Weights of a small GPT-style language model, trained from scratch on English Wikipedia.
Size: 8 layers, width 64, 2 heads of 32, MLP 128 GELU, vocabulary 1074, 0.341M parameters.
Architecture: rotary positions, attention and MLP in parallel.
Training: a variant of Adam for these matrices, 139M tokens, 4242 steps.
Each number is 128 + 24 x the weight over the matrix's rms, rounded and kept within 0 to 255. Layers, rows and columns count from 0. Numbers have three digits each.

# layer 2 attention output, 64x64, rms 0.0424, rows 0-63, columns 0-63
160119168134144102115106112092159107098123156116113115127126163124180131135115165148161150131112113122104136139133135129139138108094132126109154133139182117149149109104097116178162137129143115
134130143110098133107081107146159105136123110142139169151101093157105126143089155133116107152147089154147129136124188160120132127117172126084138129129137104148147090115123162129103156107165086
128134143098164143144097130119098135110106168108114089117127153128144141121088096172127124121095125150085108147109123176111135118099110102112142098120140108134114113109136145166167111172121186
144135119141174136166129173117149111138125116149124100084140151091154157138165102159145164118142120088135130178082120158097136146135140113110156108155132189198098069113198164197153050138128156
088104096107102111121133128142090129163125104130116095108133106145113115121132102112108115133128146148141074154148140132120146140144126118125178117091088131155159178146151119088108114094150159
114111098126109133115140137137135119105141131147113120111128148125132106107127137123132159153114113156089150138096096150104127169126097178101141160121138159122098065152133090147141119114162107
123117110135128154114153128136138128150158145091147137120124099122125131122112123116152136134094117146129087087158132156088138100125142100128171126146141159118121117175118119122090153144144158
185117175097156083089111116113155087101113142122134123151100149143149113110111178130145107157123101120175149124145144094122168144115178164161182154137111121131106080102102125137061137170163086
060135086116108133153149125112113116167129109164146117147140128142132149113121126122125110097144146089135156169146078147117124113157135107105126137182143136121140121127166126091183114152098188
132159140128131104102111129121137091129101132156131154113112115150137133145113108163129109160123136119131127146133089119111094144125164149150146133132110140141089132168132116087108105116111101
100127096146146134142150180123132176197160113081166119112169083094087120101146089124106130095126113143134122141137132170104099141122083201131126127093145129171161120109153141149186138114111130
115166101130145110135126119124137138112106143126126117151129120117133114149117124147164115119138115110134123106135123115167124122105128123128091123146147098091127159163095121124125134162107140
162129142112124117128146147138136110137138118107120150074098138147141141115151133143145141102099116140156128112102153129111063121134154111147141147151141112101104135120116146132101131113161102
103131159150140102127128145148111110117117152093161077123185131127144107164163107145149101113140108093101124155114145091116084180127114174127122133128119133154138141151102044157119119139160118
125110126133091141125104121121125125129144112130120114144119117103116104105115137121111148130130114123120175177118089089123159145107098144160104164160150103108086097104166081192151084150204109
132109103142085126106135118165148115127121139105134130146128098144100098165130149112122108131156107107153131158156129155133101148140122144123118092151128122162126105111117140109164149166141132
133092142111115135114105140108127133128134157142132143132139117138125125125104136137122117136142114159109126119143106142110177093155118090132133126116128126118105147140124129148168093165123165
133104123176141139142131147138100132120145116105141152131128105168087127112116121121093150096120131147148142158080104129166112137154105140132090156131122091163134131103110137150140172142125093
139166120143113107161140092111118117073093131133134163156165168132139140154130140148120127099086143108128166132123152151161111081110104056160147129130087162118145159103104111145133089125086149
131131141142138142109150131124150143096122147118143152116127116123135138129130111119112144109139171138099137180114126138143083084121127070076161105136100159145093098158137095087140101139100137
121132146116131152132124116096128133129122121136155152130112154138118150147113114097127133131118160117167158103076135086184137127128091082155114148173079102122133162148145134105105093140174091
110114120154108156159106092131133168120171142127130158159107111113096138119119144124108141174111108091124126190124102141137108144135129142107082142123143093131166130072137125152163149104095143
098117113145165138156170153135137129135147121135144130131133135135143117119155095123108133116132115088176144149151100141098141131121152131124144125189112144133107073083146173119162076156128115
132163161119121094096119116139131076114127151135114154138071121137113129159115162112124120150132137130103163096106151172116120083130137097117119110110141161122122141144127154110088145120151097
170125166084153117084134088132149140106130115131096121086082126157149121153106164126159130161085168089184113100165110097130152119121165155153077208125136089106117145136156088072114204107109094
138140124147082118109096127123147129142113173143127141152146127123106112135107127151149127160127126134140128112151141127122152121109131139152139152143140131126097103131162155136144143146120125
145155141152110150143126119140110146146118109138141126144155126114113118146148177137118113125147119150104162136128156119118106136128114097120128116160143164136169102147099152163187096148119125
164132120127144145115133109124087119106154133088114142131101104151139157139114176107154109126127139132148123185166165120167102120141127081115118107099097100120163097112100133146095119126092163
110094163114106130095106102090105140107138139159146138109120112162112148104108109112112165135149116173156112080103130094143179109152151103125128180148104137105131097145133121140079132150155103
123154131136133129173125151112102127094111112137152135166150141132141136139134124117110116114152142092124108101130151113137125156141096104134127122145112107102155171106135172135104128110101141
138136127143146140120116137165139129133143131114116110164111149148128094114143124134138120129159107104166095151136145120112083132150166151125150107109080148127130141172165138137137117139142127
138203105119110141130158168132111139091138095142131125128177152119181127181152132129130120078087126126141174081131143113167110147113128140112112162148120146141167133108111108137110169141053084
139121118132142106177146141131130115114146108114134132148094113128123123119107141120106112142140147128107143139100206143134140130161151152128130081104113125156120133092129158153162149078123136
141114117147118141150165140142143125109112083151109105122152123126120114142124172141128168138140111111179112117126122113096129168144140157175101144132135175128135080143108124120099095162142151
118119159138095130105125126103122065161152130113074147114114132094115099107153130123130126124139159099095141173162066092158127137139081140159084142173133144101087163139143106145130084102138118
123141115112135111123119110134165150131137136118112126119095133122126126117114137128135125119132097161127118109131207114147109147127146119118140075034127103142150143134098147083119136103161103
148131140125142167130113102154142106147154132111101155116132144148115148135149138112125125134124128162144116105114140134160125142122114149126137098123126108123152117084112170111133164106135096
119113101107141157098173150130130141160142109132116074088158098092150154095148095102117131120147168116126122123141115088112125175125143146146147114142114070099085125148140114076110165155131143
151094124127106103102101142119126175099107132101090141148111126117139100125104166113155150172137096176102068104118119103113129184106143169131148134118140129140102161162127135149136131141148170
115146103143133124153159160110133142118136073135092124099105150117160136143147098133125139109148129157165082100139157176060110104125192127102125094108091115138145156140128131090084122127140164
142144155120105129122109085142104144116086147107134128154124137111128128122146152152138128117115132166081065147150159123109125125094118116086167064107101146143166159150136107122147132128101190
116127130119144118134145132134135130122112128180112147110150127138165139130135128133123113109113138138151155142110133106157184107119125132170120126092161123102137142140112135115083186094136096
125142123160102147142114105169114121173125151129141125125107149147117136114121151168135112139169153197114130103086121121080129134140138104131166116101115197132149124129137106146116080130128141
123119175115142140104094121083154117131127138159112130155101122150138147117108131128138137149094113136116139152133143092139159137144122179145090148126189108086109139113130113151135137127138144
120115147080109105102145110144082091156128160153133129091143121128069091152133125111098110143125124075064146145137159087153162145132122158133170182118131112116104099117125094124085170125142106
134141141106134148133112118148128122129105103127147112139172120112129147155139092144100107143117108133141106087172118171137108094081135090103129125120101112086143154171108092093119116127122131
102128119146166105129096124156144140085123109110155133159138133118146148152118157139126103073144121134073106086135141160113048076132104050116158108119105189109133154186125101116114128129115129
145106098135107155123138125138112158138125125103165137134170124120126171133160133107132119137093166112088169146087104164142091164122095087119122129123138169166170107109068113140173127108077109
147141111127117146112106122139107145108122145115155117126151140134138099095109130125159135125125108120107174090121120138160149109091113082123132145171133092114123159148096104129131166126136100
097121143118130123117106148111123127122112119141117151109150141150150122137148100143145124130114112127130121150136138115085159155133094171148147125139169148098100108127122122156129098133172140
140171131103076078173161151138110120130117107160088103136127182095135099154145158169127093128142167145105141044148102159099183063103072141089165159113130141090113172141133139094082132166112135
145161176090131136138114127096138121103104154114149096120140161095155161140141122108140143125100096119116128110183132116159161084098120126105141125146186131130169159081076151128133159153121095
090133111160117143151132140147082126124121101145181108149186146127145107152175126154120142094159135120133107142156052125148100145084128123152087141149137150119153146156135111127172101145065148
128158126114123130138160131117128140138127111130162134128134152139145174169134127114156111129129191132161138114139131155151128119118128087138055134113117132124119137115140152092150090117117119
155106131144092121101150133143070133171104127151154133148105094129076095099127093140083129149189167158195086054151138090127161136157154145143091135112118073090097179109157188103105167083162128
175123104169104099137083130125117134089089121118091145167107158121127122118091136124135131167129059137123071117114152144118116126122120121162079094115114104131142111098090200161165103102122170
073121143145140160151186138150123116160178120109110122093138101092120131122138106111113118093109145123111169185083105182145132095156135183132073138100168150156160095086104124172133114115080127
142108100132177132126125136138127111148089144132124137122127133118127122132152098093123155125130159140138153126122144109179135124160099116123128099111120120158141128141149119184086145083142110
106123147117145129150150121121125162153163106122143121078089083145112155099145122088122135121086162133102149129098123115137148130153121133112116128113120115142151130129126134095132165095128096
139100083130121139146129113146143147134161121102124132150095102146095088106088106133113131139119148106145133119167099124086121121124181128137129129119136099105086133129173139093114148116132134
118130114112138093112129128076118124130110141169120104117140134110133136104131102118152134110154151076144141126133131104164141103121142133105145174145119109106111140119144113089129138156122128
077099101144156144155109138112160151133169136184158110157131136113124133106137095115128128129143091153117089059128093141076140110162131134114178102112119149139138107103153128142155171151057136
141093127129159144129115123111160116179106151113122094080106112128131128112107118144136144158092093145116080124123077090114110191152119156152124111107133128133093156162144114112119094092158185
113108127117150089114158121140135146108118146116088129128140140130125103109136113129118127120120129091081164129081098084119135127128120155130094139139119110123131145135119111129104121114155103